Weights of a small transformer language model: rotary positions, a variant of Muon for these matrices.
Each number is 500 + 50 x the weight over its row's rms, rounded and kept within 0 to 999. Layers, rows and columns count from 0. Numbers have three digits each. The size before them is the row's rms in percent of the matrix's.

# down: layer 13 MLP down (transposed), 320x128, rms 0.106, rows 150-184, columns 0-127
# gate: layer 13 MLP gate, 320x128, rms 0.117, rows 151-185, columns 0-127
# up: layer 13 MLP up, 320x128, rms 0.115, rows 151-185, columns 0-127
down150 098:536610441510540499528469551510384447457559483432549545483436454531550512489469432456543529416477455428448580512494502481557439441481532603468450506481500536482549472526500467528524504488497520519499545509527541382486479509429502536478537608537563501544451565430478577543573434450453487518578590533598459530518529530382508492579570430470494629528496518428546535468512526426507520599528
gate151 103:544457491513522517560455461443507507539553525520406546432539563535576487539557474571536535524532473494428584558432516479467463548473461497475526418518617427547511412420415450458435503556590465492558428580556519495508413514521479441544450438489468521493464449448492567424516475456494449514475515497598474527476492472525560566494503514491395454491516490532597371446576549539573455528404
up151 103:552473586473472511514492399496407562464489512505407460494521488515466474475500433503536471483593502491430482569555500583504511615515545520540516423391571565523447570504544409540476488553485515480481484546643478473516488498526472553505431485544451564433535521487466614450542498486479471497500531487504414549423448568552539571428470525511631575449522530464530505568471429429458515494409
down151 105:480473584452457470556427479536504501495526552517534460497496517458484573546476418546511501460460485520562491496481504540515543562445502550559525430496545573478481533532525554432516453491509509521497441572571604562526593416309471578525577471503466477499450487619567530481548461480561466427502428450399513381512485528435471439494467360540515452469483587492504459487469476475472518485554
gate152 103:515568363500494470433434543478430464449562508569478545457546452562485453438518472458461434496516545464608543529466536461534522491520468494600476389443529522511445435536542558424452556539464432475496442537610470569586453552481471519476485532467532537507519436540560398436504483536484461413555531462526480531423512559398555564530506461415437467525476431498476589439495441467558469481511
up152 111:479474445461539525585593465532575576418449515568519466441563573543515488505466411566513450462467483484517445390425542419539504610446508547544513499531458551485543547479481418542483551527415410509463480467396461497488481545560517496512465418489541485551503503517473461519447474503467497447497522491552503503530476423554525557514348397485520543582529584470592496501477416495481527545394
down152 104:424444416491496489444528466440489478444555503509363523536561521424509501514513505501538517518589487509539604544572465376569416478484359506531466499590423477492469454425578618546494555467466553486511497537506580568512502478507541525524514419562458584506500470486583510472463470443482481487455454525509549520519512522503531480578496574480574432495452555503451453424558492509410421573482
gate153 100:444488534461493494509514486460599506449563510532416475559438576509412646455489518547539487497614596556486533534438495520472571501532494393391474505486484388501480522572637494493482453590449536485496464504577450464512445498424492454508429540565478465485536481409402462450483457523558596561463542411540523493506504448456538508450576530522439521480496510452526443484480513498465464535524
up153 101:514486507547455514498493397512522485471503441588559529480465437545477556512563515458538489492554476489466509441489404464499459501474455416492524533496477586540543405492513465519476478514533589490533586547605451496573525502546518471367500484490485427502553455366444568495379456537524592561522462526515500445537525420579607545467578503588435473489506480414554489523403508547491524586506
down153 099:452490478585434524511528577355561516485509517543552515485572506474466503489447462544570436500584522465505473499563479549461457510589530538429508544447420471542541454464572465506562457529502442480614551415522508491471449501474423550513469460482381432397534429477392402436426440484485563527466538489498508449502503447404469470523482473541489454486536421511518465477524471596571544455571
gate154 097:403464485450502483506560575539525566493514528496397472497505471562479437461401522549604514573456442514519470533473446561518527481416501574604467502496478510485616509408492481555555458505553517433449441483487518503461410508542473449470513429573517579476509465546420422471560510544537517488456527524426466439537488535414553453487540395449433449432428474417593554549406511544505515505510
up154 096:474513489458486554413504500375480486471446427483571588477438497590528511554498514522388492525454566496500449508490556472584560536514531555527537455473547488442483530483545505529485480455527437539462569531612566548486534465496557419512466406442533455527529555644582519475486506518518470575508511510373487501489489527397434466577463515527502491586497545504399521500428484516409573414519
down154 094:534567509519471507514545558498517525482543532495455486531547417507436514501635479485435471498512453427508529462523542512459522425546500469478424479479510593548448538524515455671530547515555506488578465634470603522564621612437476503466496555493501484547503444487518552540558499462535499525572415467450548563531486440559548462515555402526506473468521500552540501428581435524485482443402
gate155 107:467609499557467572478457468461544415494533512511516552447466490573516522566462515518534527559515466491492418433480417420540489528431494444447571409456548505430511477580488471511535517544514470452530542538441472539406435468503451477451494486440494384561462555511559472488551472598496401474540595436479575520665569429490542410467468502505470558484495447493513510466515456409572478501458
up155 101:453490464522525522581544532448570497473551384488544468540532539491536552448584548509519426574489492545539603505432497458554540478438456595428485585557524537540557466523421468563557546514536514539490516469473509497445533540529573344408427511414418540500437463547450533510468483583494544464485487534450477438508499401478575502520481512517562455568523397520518507398515521458452437550529
down155 106:532546577482464518574535502493448487421471513474504489466502528498571516449521487392507471447504476534553441526455502464530505434473545497425428480547446503511420570548534551570391495542527589524377579550506473501464520532561516488533449516503592455515478540407565496462502630534608507630497457520518394528460456525422526532521589577425465483505451514520426566508428541466565487484478
gate156 106:494494444523535451493592462571434506490434484511506434435493484559545524397515495490491482535543462515503450504559531488466557436428454580537551540458511471562373521474437428524443509545472523533536525602480491534491528462412410488426467552518529430493592496552422386493484573452596423490494588484496487613466490528376450539571487523452570492452477445437551460466458507569515540469525
up156 098:428482571468481588460539458477425541460589503493592532489450447557522459593550503596561377522364514500501484475558477513404579497459550502583565505553530499530529540422406532476401514537541455476541453486555534457453464543483491475460454506495491533498479460485432473512444486424488474516527521584564421549491504564464419462573514440523524447447438530442536495483404508565559502556569
down156 100:496534488561486458559534521527506548486458583474460475436462539474500561500542487516502461440574521451486577415517541518453455472492502507513522371588498496507433477514452561427533477394526472566494542490446503537526459432433418471469494603488472492426493583426498473480557458449615502563540545564544517552493503501647445429559592578472417570526495631468518485457489556487554552489496
gate157 098:554405500497523445547575461442487512568443598497464540514495526561556529557530606548540400579459593544569443450571445496450473475543504491467456494633582520562518459474579469491491569514417410499446557450454498572481540459493560468474548477508487440482494517592543466476592533508499495477439484554550482614472567549500447496383628522496485530495493517500504488468500496516429470479513
up157 101:464500545517466483551552523546502531390513490449514455524434480467475458454586553437490458500586483522549565448482475499509564441502420475511481502521493574523407557454433438569414443576474512433441597336531591472415425523581468426561578450515526454530496478529558458549472481528414466482500449564517522528512435469513479561489517541451515469476482415460574462540420475495472507602480
down157 100:489487465433491476513472470482526408528539451574529467483447590497498373464515505556453408535482468459526462515483468426486477562455475521529513450468455459447586541564539497413559524510443472651515393570440530548524491577452529536495450488481440417473486550583564483469424539448514535549526520432418536455495571552462574562487452574462519444520453496532530554489607471532510493383449
gate158 101:553541411474561497535462542512482535538449511536471485478570530494448485533446440564460490514456469428526531551602519585449537448493503497515502478584526433595468401438552357478516490553509525404465489476444537554511549465486546490531521455523422409414479583555492457511518501659572469486546469485551579483465465528472438546526535532523439478493444512556540500458534577384482516509395
up158 100:564485531523442444525493518543553537485479644493515524510564472505639516544554597522455483480670469486542541448489508463429507463538462538585558576513506512446574512428506494559506486481549478533504400455470464387541486497543563507461596484485542403566504466480497499457432559473484477555396475469538473516547518497510432417509380512466523447499498502498525514534450459498619446478483
down158 106:521474529541595530583588524552574455499623481476439584445531554515474489517509461477511363500555547554513508529473549462431530581511445521468471474578495539485498538484429475461537512524469515541431495511462552613502550529463514449414527516533588545527453536459547541495340502449565435473487450449440574484464565425517496545446510445602559563455456539447442463549579501490526520515499
gate159 102:519481498530597566615550488542511436536485536557426510450520441579543497571513504538505612550519553582464515486502523469415493585506504503485538425453494523571596421456465430584561491532503504497516538476477422483471528545496518511489448565444579458450534527505485518411588553470465498559518543476513426501539568623508526460461397478444476441445560490430507470571587590412453531502507
up159 100:557513568413439499493496543514487444416519488469448464567426478528512510465456486578504500440425552500487483500453581528493495452403585500437479531417512518563450518579496518519480484524540489423548441425526581503546504464447478572513490467560462491524472516458505522540418376600514506566499493488590539436530551424501505570504395448626478462400441436522486449471373559470504480464447
down159 102:443484514513670629560503491575527482529494481540495489486550510506537403521542437451506586523494513558439464521421512468505460587454479540432466526570518421511520454444389490560501429578522424491541404472585461391448519450434517444537446499437534527417489483518452514403529507494480581487517470470504459525586507486456473485483452547527515468445533501392505545530500568451445540463445
gate160 101:429462583507450491475382585511512427508586486550502422455582525532490573526491515376506505524463577449513539522556470461414515521451380475528464459532488468623549491522508488584484449438566533545477404506560525495546475503493566479403509553542516433506470469563448467475530485537489432521515474487455516501546448385511508492449481450389442485589528476571456421430438541520439493476507
up160 100:567468457481496591608464578464604428471505542479526468530466500410507450460560521483473516613467490477502583517491479594465502505494547525514502478486442498550403501468474542548451517451539579531438583538518500516531538596485582531508453511468450567475485507403531537548491517587571590514457555500482635538508425502569526482506513434468510422478478501596454470516432448527550628464435
down160 106:550453512527465496513482507452426541601434515374527502486531528516484540496582489571488505546508497419590541440565442517479519452476473482568539444443553452557497480509489505441532540468550537520497424543566479383498521489566559621422511409487425560488459535450475537535662465437513484467474445442399474479507497528463480509470462441489504511455490465486419449452495489567343533514516
gate161 096:461435445519542448487413418492565487448469473493528403534463487471476560460437385453543450517453577505557390495512503592521486565466455539540589533515534431527600502466390566447587561514479572427552485474520560555530470488464448408527457519570446557469448500494507453533451431555598473484444506528524507483506444516519562495500488483570579465532520427451444421448459504492493476533601
up161 106:454479591528469479612461519502446484521503481522621522443511531537416475494506430437549641450509544436480508533484485414519442477528438460449500504470518557413539565541602480427545519468528421509464513500553417472498559519540434533532467468479432539472439499501489546489462481541475498589483413525619461452489522559561446467530520426488484466481599570643476529520564554478500424549498
down161 100:457474502582492604469497586527573451501504469558542506488520535467511479548514493478512523455581576566545548584557402482498530412449515481519487448548479533405469423582504523471499471462500467529373462540506552469608538545458493520484519475391518564556565591480465527565555406458467547585543479540507553532534613494458351513490448533513515469535529553521555530559470476493533413533503
gate162 103:494538575502460512386492419554441556468578455505546553489430445547442584560487537542455476453527538456525497426511550419530543521498484443471542519541536463508465512472533575565552518527532441558552534520527633553568522524480419540504521513596553391531535538476439492513515418476579593547480592460555481528543500468467528639498559583483485521494412557460486471562527443505517547508579
up162 109:521481605635396483565537432519454490502526476545467544496497528528558522483403603521463486524523532533540499523543531620524460548576515461484496614554469436471513529533521509473565523435593512477492432433483615501515549519554590511518552598527417449467431523450446510536516487508636523482486529539552565495557471509419476492547570523464501496452457513418467488534434468601512511524463
down162 105:582520567510374461520536499473477574486647463502509553479513471483445471571582564610476568454493469566502533487449479539526512432520504520464594539467480491502446507471522474504623590458463462556553527539546543466484580452462528542485546475499532388446543460503490572377482394551605568575504550457496537531484560447530486480462527562469474459429450519475485513479450451512457425474506
gate163 083:660392506472423485508436543494487497560519530500480470463530473493460583379458438501499545524445460393547447553516502442532510463493479496507457528482616493502431562479463386537437536524490495411512532471472543552601582450604445500495586469560441515519513444454448516510505580427571509476511477519499565476485480407540575527502408461493584502543513509512497452546470512551508554467420
up163 087:591532451444479438453429465429598432526512473438467498480511504567435529411501459473522480440515445493567503476410519569448629520502443476447452553490583471522373482532504533532552449464481492579496476483483580474540552414488561596544465486527514520612465443449496502514505459573574563480540448469578471541505453481516424501552435491634558470568472463533487514445526470507453521424506
down163 087:493562538566528438519517468557407503511544466607455596529433514458594450570509525544545529534545578571425457472533513460507549527515526492502545456558454412470584395531504568496439500372495530488485447527464532465415401554488476388518457534461511495436558516542467492496558489524442476451582523504457451548506465531514533478478542466418441425424382530537503467560506556563430453509508
gate164 116:484471603476515473407552439531392474561558537531553489510544572484449564474450485516466495606439448453431477534526378457498495485479504523491522584512464471555494572490491485574502466460485516567442453510510430488458407540434435471420464527539462526542485579443449457547471504405555583456671470513515472482573536592491505547497513454475488459563518469558447494541458568464493495417429
up164 107:465509501464485534523467589437507483527552608526505459446560549485565518551445537484524566549454537434600443578520499573485453534529552501453498550494537566535485506476511479483532533484505450496592447466477507477507558440502562556438366502547438505397565509477494509501501536591556452629449564500487575517477405566501422476477518503418397511432450525529438569463600529437544475589526
down164 107:478458529501489469577556510429557576468460548464499526553531547547437508531541526511549526438476555510517463497491450420448402458569507498481594535440479522523519449557449504473466490475504489570545548397606330458556460509413492556500563479513443522542465503545578469513521496437517494516575560565497468467558458580602497463555457488409544417489582434499586503578402526513491472518444
gate165 101:443492525565533514496552575544557517455534520480445506541490462468502490523527589502482579486463584517519470541478512493500592520590558484530624453554549472503435551468544585558427569579484493444556553454454604494569518489522446454471426453554491464404498412487452441477434520530485515575447533557558497585515483486517524474470465437626456455505564518395521540530560569514442375492514
up165 099:452542469483521445592536588526477558502471455508483469611526574531457578516514409566440481480546485505449408553519416506583455490354571509461623485560406441500456434561394523476476555449448495447435539546519490454475507518466486510493457486465468552459527491485558465564478458512528496485508498537534473587463471435431477522510522410521504403528504588504480579543577529513531608515485
down165 096:480505504606486517422459531505457506519510441421491454515512542489440528400476486523500588499500495531492427536474515527437479537517469451507552525531556532517500434591479535531398582464442408419464562501508573547494555488485529580435465531533502499486474567643494501393512525420436505344549458518583510469530463501443488428362480508524507498563479493506466461588499525551459591443521
gate166 099:465477594508454488365505501486429485561545599502478601457558444535452506515540504542559519494540616476510525528523520436513479543506472468571433430457472378475516499522504608540509508426537566502530461621475541470545449422502466455440499423585572555435529613605545472525513482532503521508401406538529436452516518511502569606492533472480502562501530468467548526479497540477486505531494
up166 095:463448547555522559581441563524634581490498452419529469455438487498398483551452512540411519479573524461428503479462510560519489567458516438487450490404584566485551416484469515567479485471478447525524437438492606470453539480483516451515495471496432493460505552436457453445560449465595421485572504487519529464486525504506534470568395607486503429549521385411443507527467538481524516437501
down166 097:553529438456506617550466440525396547434444443447500403470476527530511506542548449534524512436370535558510562526574495518521406393607437482479488530520450531528452500484473417451599501492556565511404522576501491590542533613536455532476547584549485507514450500536416504423513454533539547482543550530486543585445507460472484510506572506509444565515554486455519513495516516446439556555510
gate167 098:551422519506570518496481541461564501439484571477408459360487527457447553421425507460502411513444412537472554498453527476495469509513504493441433416439520479500527492512424496462524600542470521482565426477581574452435575538384617493498472533570437463481561568540520412523505396497492552567584508512545486387512519491581550444518455522506485508433524445453493520558506522491469488498492
up167 101:471441536565592410524374494480454491496461540451488513456473571476510454563448436460399521440503371503420543529538503562451386444536536466553573466664459457540451469446444499470504493499531534484480421585593549570510501547454483549476429556500390594522530513517547479443542481485514536522496481525504516477574539458525465501522507544471543612487453510538483456468488435459474486539485
down167 106:578462482572471579536527532495453579471512455493581481409556514427458459582380525480510507460510488476499419501494491466595495482518500494547492483545552493470502469459568628509518545520443556476520462403509465479425558534462605522462408516538365514517582554516542518593505374541604520526544528527535502511498554472509570525466446595488510467594488495550420533540475458478455444491478
gate168 102:389545526548474546553491482521601400524599538447437584533490551632461566506510398464477494519565543511516547477452449522450497486420431564510496504505430418512548506434496510512496484468544411540522525527479440405626492544394426512482525534571492504481549531540524559480528461475556550452428478422537548527457550554479442511494560473457535469485549405535466517563472472538438530585522
up168 099:542591462537476460533479433518549428477450503462402592489454470496560542511537492462468508410417527433546514511509428584440569539504433447578516484506446406442481506553438559478471454432525420556517511525514523421509462487516452514605439429449471492477508586557564494392436454447551488500470512437508498572476502496447490540514462485359523485559484450425555476526512433406547588498541
down168 099:458557475472586476554467483583446540533456473581464540510560480518501473556423468482494476501476454504529428426521538557490444493558556497461537506483526560572593599505438394492569451584490533499462608436505547551472524442492527473513480413473463515453481484434445564476490503559489520548551521453449519443512509573531476375554526491554540435521511488555441468538397466598608366545515
gate169 093:548510476493525507438525431499538479423544511375520473508476506420476455465453487529558445489550433553477543522508506494560602502520491431464594477529513612446493492583462457515566452503522600501510501386558409447457567467449567471473508519516418432564464431491498482479381452441552572547510514505435597466537399461537508529529506527484492434463561512584484517596523571455539483503584
up169 089:456444565462524514560416515554444490589521596478487503504526458564437495494505507540372473430518521497550428500459510442542530549370409524449528552484519486543477391393603515510539569492537428484517512542519501525493425497527473603457417458441483561538515472500495495503429456558475460479535480543497567474399570558468554451622471510518563545484569534479512488443442449534548482580456
down169 093:421426538454333455516490507527483430400455511567431476492419534478507471530523530545520544505500486497496511570476514576584608500493521508555474432530410560438415451486509461444512479546538523448469538516503528547469479488579454515544553534407469496477476406452543470527537527435532436469557585547546593567544483519563524513415467501478518469635471539560492559509491513446609558523536
gate170 101:535609525446509413585474584481560512539558525542405489500550543452459540545461438471480535525505456426552458614407474497423466582486504471460489504518540467506512458538502457474461494449531407466545393477500471476501460531453601509472485501505429488507544496577486586369538401572487491461506578543480502438565521579429485503490616484590419518454547496492482503510521536527554449415519
up170 102:540552401501469546527482535536510535393443500479556434482498463507509561504554448500506569460531466451584546532576481487548538491573543552485572568619450583458481386484555513590494441483544582558467502540443490525492512427530440507480377427522463497462546513541448527605408502487537525458420521493529550532512511578467464474469545494512537490532433597483495582594515393501455493438456
down170 102:507568536486557526530591461411507476418585484521585467532487534501585447551529472601548440444448517479505429443519465603443428535453493497506508534451517552519565487559479668510507460534519482478539604406512526468448466575510505512521448487522568521490451550453436494522355534536542478531451501515526535518412443441516603536518537482501455558491479523467526501536547371523514536557532
gate171 099:404500461492550494532623468452523479567419550487448531462503493543455461553448544498498402495498559442570507517532465507576530508462415519473510537472450409568511504567435632512415487610466503430442500467461454437531482583516461510449427470521496420436513489413519485531466508496533519504541440509402557559500563498480561548420468545521388443393462529459535546460605501524502482520509
up171 093:485509481471451432481543596434514579514626439553534507469415470555501522410515485460567548541509487560386542530535439494518471479582580516555448493527479523486387510510540545524544478498473522528458567459452571441510500429556609476512442464429470410592608461486500509443528494382508461527514450565434463563554509529410512478443489513438523539475532537547540596495494549564496537518454
down171 097:482501467508491549586441489499518437503437455500613451546422519462411582474616535545487441429491504418537491512516521451501473548537534495549585470507433488506544421584415505573501437472412488471426452467490502474530556496482566486530537467403537547493527525587523444509530445522585535534491497459458546479564499520437447495426566547474423512517469436592420460537446467405605552498413
gate172 103:521513536447526595507578513459548501475508535558489405369491350447591509468448473426524482447492486587395535544545486516398419493618513482550540416505518507629497538472500415531437486443600580529473478487463516491517495464503470497525484518465478421508520554429519524485412502525463527481462582460419464434483536511475485466470540507444551485426476487509480536523474473499550601449551
up172 099:461406430510511551468496529573505478500440430466470445491520578555553402485508446561480500527434553481452443432488426481506459506566518473522467464540386499427461461463586512562475532439547524433444550444515471427493482461581447522536473417524616514535492511513541580524511603490454575453570501550510507460540395501515521422510510498470505493487560533401495528502389534550393548585427
down172 106:486477484540600578446483522551432416538465520447433462466435412518527486494475539422515482552516477443528463526434468477578500432456537413572579493421463566486547407549461460547531564481448490498466633513525393472523503488514567600413517465451503548580584549563431547534479509578450499509519469481597470554531536453529557455450474515425415486486521496565444447469566440517490481497469
gate173 104:496535479471445558468446505505520491549531507467418519561417475518588561533429591432426523474493546514511431462423556588437511505418404518448569565558486530528544536427458487460466532487517528491510516352421480495464506485511481444423535558495504484535522591464594529504492537626451543549551505521420507460517540437447483556592508441528488512548547532466480527473597439468493615525572
up173 102:442400393538438466465553478472564549519516590493519524390525490472510543510471464582516539607466479447525499487594561564523528532488558527516511496558469489556521539560482558433471512433530546420434480374464525478505412545532544441499416537469476444508498558463515454548455574554555459527545589573511428461557426511369543486449469469470445462545516536569546449454417486490505541542488
down173 101:534533511508488574582405434491544433526508532589505497514556410537534495498511592502464418443566465521573388527451427469528552485421501552526476459486504501418469528407583383413451518525445491508444424444445393539543387501483522528507517515459486573490476435450446548514499443489471452476458486471427513425568561483485454536408498494468544490535455455513472446541478415574480465446443
gate174 097:558494447582536508472503532541513488571446483564452588480429403533465469459565463428608492509635391476542519450434482469489523507464516473504547491611447505615514538441458488447494501558610587508552484473503507568549515564466496392528514462562512503520553495504376495483565459541537468476537561520538542512504536509505479477437585516554487558502436496507436479572438609496548449482456
up174 100:528487469464472516453464549506518514589494559528448540457518462431515428497465515422566503445504478582497474480552559522468489459584532527492529481499566563454490501560580513488446520474402464449479498518490590478563508487475461637487417498657481631540478576415573425539501443552532507530477470579522489468469529501488544472439451516443526654580556508467497412511565455475549491542523
down174 100:526447495541453380503567518557522561506497515585432571365477474423455498470569508422478503490548594556469454417576534466456545467461485488435481501531456505480553444472504571425531438445502547516589478513590550580442523480418445500460498473511527449550494500522531567433492552584649545566517446512438447572435457514500475474458500491530547520573432470502550485598494529494509545475550
gate175 098:511462461452507554485497483561475484520461457493523440472450531457523480512597544452461544454544430502485487415503503464487441472552530432464517517564466471575499471514476502579529523458473409533512604540671561461492546563409428554555534531486371542525590513528461440484546506529452463484538545575536537508536490482486497503524476538553442488444455465380311456487486540455482537438441
up175 102:582536592475517466413567470452510467503547448479495434560553538517521471414421461557542563496446447490492455408409503561483411479492577495534458482540430465553525534392385443566451455552473514519533533489501511536540615615503532487472462505605477510546486546472400519539482490482422496448503493571437517497405538525429510462529475510529489501485534518507414501507393578549557525432526
down175 098:587458499546511553595488527539462520511608387529575560487480494495514430465554555534487452561527503496449440502514578422537526534520504496475537456472491498542520500475416445417531430444512476543475473517448569514443544435482567534573417496487431510436521522531552584453455430505590519458506466441361567579554589477479452442405496494553510513516497491578547475532352538506497472462492
gate176 091:466531503549508439462588507472504455428499594374472487522510496460502441442486494507531594551506530532536436456523496514541529509577471528533488539596543494477481518548534552506511583570521489558500445583508606535502593481484554567478557584509531566502535512612499486554569479610474528478498542481498408496556512514535475580531631457564547444466408491554472487525540531443552360563501
up176 091:565488494559512510518558547516447458568548574497432486457437516388532495561451477484498460478520511597535505521603477380493484442530514548551504435571518529460541565468373501539499468567544488506513491494471509486500550439510510574460541543489565523527611531554489488426460528523545444499518524515516501496610429445534366565537495521533549501537521516620510532498504494469636532560635
down176 087:533457484486544438477541616481502517527481569483454463420435466505497573487538509459463481579568522582491551496481613479469538462345489470466521483523529447468501562502558444574492533462503441516470492507568546530618421594495548510511516431490512475589505499466526410437389396522504400463538536594450537516545464543514464480554385518527509471594549481458507543435511543484541490541538
gate177 096:423488524508512570512499486424471586470421494531469505514559494481596540455513543440538590423487478452484495428688433398459579529478446405509497473475543592458554418431479508585462555446501437518523489473513574588439517547521498453479445500543489486548403436513569544498513497470540478534503511487466452468462489515421552448546465502489576531501445440438474463428464574541504436444466
up177 090:528560499542501454484445477498465486416520458450537471573611500525472521503434445521502374457439548513617449507434570495473504480513614558463567500530493549530574496438477511483479522488457442493542654474527541429481447489458513536451481613475498474448510559504494431611583451510481458480490551485545597426516516501568453444554478539562417458424489516472516562558546499539488478534607
down177 096:416482516442519476440490545527556517566500482461506456402513510410461536571575439530574508548415561481497526507563483522401528461543506499497513475514503577598514492425461514491521455510530547569534619425560414506494486533583538522563510481545482524479430537461557480526549517503371458535474489386469510411526468509494619484552469623511521521590463549537526467461435533528433518496401
gate178 098:553492450483573550430606512524444482465523504650532511529473421530544433497436478483470525506517453572454448502501433497490430455500469523464472527495548428419506538528505439553521452519495532598488407554487490603489481413529494530520534464433511484547415454395479516582401440517454517511557521575332497493535516560467538536418475516536511443482499529538613525457470444562560501506518
up178 096:494583469532456451443465506617525520507449450475466466533456465492451521491527484487458485621459473521474589514540498549511458443483507523554622509541493506494476625523513470467432454521482569537476621456458508421430439548525508477504519538563470426474491521381459433501585479461592577552549461441405517483480508557502530482544386530527599446518512468532561449553503465431454594554515
down178 095:479491521527607515549458486504412515553426491580559554466509513505411569469474560507565509489512494545414553419560503499483511512465494549511524433575458557504468401549451465481583568482432481449439572537413507571472582534506531416495547504444577534501500496460445495575601509514518517493490486479620553546588544455559568530512497485609540390510520559489519514525590566469419452485456
gate179 108:487502548342480489451470513554463436419508536453569448417478468538437469581502498446515432483493467466544449490510470529444503448505431538540561477551471549547451494519556506492482460489516426432574413429568441537474502547579418425466456517546418500542484438435532433470552595463475537583573523429547508509527379567457501504474436548500625460535491535493526474531420493494553519575467
up179 105:507498495532574514496533561477463455378527453452409550426494505500480457453482473511473576515583573488439498570603489497486511442413545517448474576442535523524480472518455564577500520508490545481451561441523509549532426548480488663504569556497472499525420505564425516476484435535539417528422429487402575535469434472501528454550503502498547413553591516459498516492496598444402548535468
down179 106:546585561527573425441430568438549516432524444481485573497472599515441556613574502593538560445437472535544536590460558471534512502512538461489479508502471561484432511492537450480576497389438528568445437525477444585504513473433484540473590566571391582464537533472502560516482478461586425460524583476457559447472462535450514497541493539461496488569514476553466570483472488471481588498495
gate180 109:538511498537379502528488563513511519413524507517516519466413564511539537468546516529492486475493482570527564401514516384526588511500497412431542424503598491510480505514522466545470572481490527542452559488395530489467475536479494517453444542581483483516456559536522568513574458562441431417508528469482461525488468596502576487520569503393452479472537537594487462569488459568413682488475
up180 100:512588463504478520459482460523471502474523456442501518456530472555496452463445567460546579500433502495419530559499540513511565475474448533439570560529490479445534600505504507513551483533554516550543536528445527528495586514503495481544515496520592493358553481587455484564407517534437628546472477537447591428409503546462429491441531338511550548420545532483481581381543497517499491456458
down180 104:521511617524442450511572546458470509556513551583476445545551480481564569440464520463635565457507511524456575575462449458549579530445465381400486539516520460498518570504483483526553592510538429554568587455484563535430468557551567509558495493461546508474505521461487524588488508508522582547567597454427466502544444439490445522494497519468525478581458405490492451538484433498493569565454
gate181 097:434535498554540575528524548477524432507451557623429575581440591501461528597516541525591545501501432465571496503442447546494515551518465434472579583480537593396539501482486520438567548434473586552401474504552474464532429474507486443502498510470468436477493480497625487451438494488515491450522484439498490542582516405485542557465532512524420462504517492451535563497592536553548551577537
up181 101:458439505471476568462450440506566450546458441644599490508423421509526601467490423598455423501547522527541495513532526525514502446503457529521476483502431502487526600527487417442448444462489552495523556472523494530440489460464479514498475528555475533464483552480555536488532642532468591539517533462564537480565535467544488456467586406539566459559462524389470399582488449432481478562557
down181 093:526371442508493471597507513475418459482476465553455443536515480581432508586515488590520444542558447467469508532514409418468499485569417609480549535503443500539433483418540420427531561496486452529384454460490513529466508492412545526558579542459454489567492495486498494504513409449595521457483435459416502434408501515488480556548432460503516484467456506469554428486548445554502552443577
gate182 096:465525560450488404488603476538460536480497508585601489413531487525549447506406504504425471441479554478513585535582494525521416538572407465555488488435457610457435523491529530481473467574506483443584539516446572499446459427402490483436588519518415550491530414568537533539594445490475519407544528564487453464467507469557519556502492505473552586539486581537500426512466527474539491514556
up182 101:578559530514571486424517497530513451506531506478483408518515552520498460445551500479482572542449526400498433519501586430586472521507582480546545525498468471476544489597429436510473483514529508427486501421467495536550475533407535517432439535542391545478568411501499554454491454446569414462563428487499501572549472367539505538552418474550553465512575518423583562556514577504575440522548
down182 105:445622502514495602412488537473443477538557487528439455552505476484558468467595464420506401493456505443542497487541423492544544516595465514511413471504552542506502578465568430588585503530551510515531499438538558567510545492578531483550470518551452450445592504535512562477565387547493397604493524478518474456535533481510507512574464478513544538492493478417453402534555463510560443600520
gate183 105:488464582474509494549568512535510569543516502521430595440497568470524476414491390478530481538512461561568489545435438518471551579440512541502443490477507481543503509434590429554445562498572405512478557514582452494486514493432482458454479584572582515501631530473453521576495436426458468501557551511555498472401522534442478456437508415432515443358522541468488530443512477540453467454541
up183 104:463556541540472503509461482527458609392502478435487458477510526492497574479438455425546515436518530581505540525470487529462520569444529504505496532526546573506551472545542473466406466517475519506514452465514567406479593386501541588462434430506481447415445598441526477471541552409513593464418576539427545480430521496513469483543560431463567492439508549452532568500549399574592455495468
down183 104:472564438377471527529576493515400518495515574529482471429509512491456518464548543524458480516418605527468550523433494546486595566479406606487457524447509484430491460483617591551398440520528522469475548536498542523517522503523551502476497555522478510429521532479444514592483510589529545456456423553495536522609416533476455506479558520448521477474463479468428540597416423579513580492467
gate184 101:496416511450533416498450572525529534441473509517543395571540498482499440518492464494549452517624473533501495505485514558444472488483592536550450509446499491479492497501517445506525434620554509527463405452582523503533502535362450450588537581553499520524609521466476553480597543565549474549481538477524475525544523536423605560581488437508499594554593525550568501491516459420498437486443
up184 093:598600374518532459548514517455578551422492405537492532501530527441545451504458601549553554585505544557445489536540428480535537459509515448496495465460471428390482534555583487528485505421430504498503516473386511491415512538553529556532497516430494440489465498507490422523562553484456513538473561482503492542408521558517457424468551518404442509499591577456403492541509500393444485510486
down184 095:561493547535564564495493564490630481532521489472450542483496505491392456541526491525483507508548497551487487540527579435465439421424462506523565541428602480505482548442479593425478521433529487531459480442517518510524469491548520590379475533497557475534540561538612552589540477524403495512476433459513447504428569508441589437418522494448435456512453579528506461512446579550410531575531
gate185 095:484542533548500496476485465549561432520441542523474475459508603496501462490575459591509525518443469457458568581477472448479528428445422510444480486516475430546512501566596513493541588519568544532447507440601582542546623399502547434430484518486481396489509509458469451556526491493534497535473484536485510425594502462474518517478496523570577560349352524500478510465465419501485477522548
up185 101:540529460442480509518476474549493481508431440516544553498426541432469563591464475468457498427523441550536524459542544432524423421444441458436528520472497458483428496522452367487536467411535445547548464583570489478464605462467447440459467566481468536528531505495469559495467525555497472618622584467497458530476413566529477548590476413540538553430508530524477462481463428531416541473581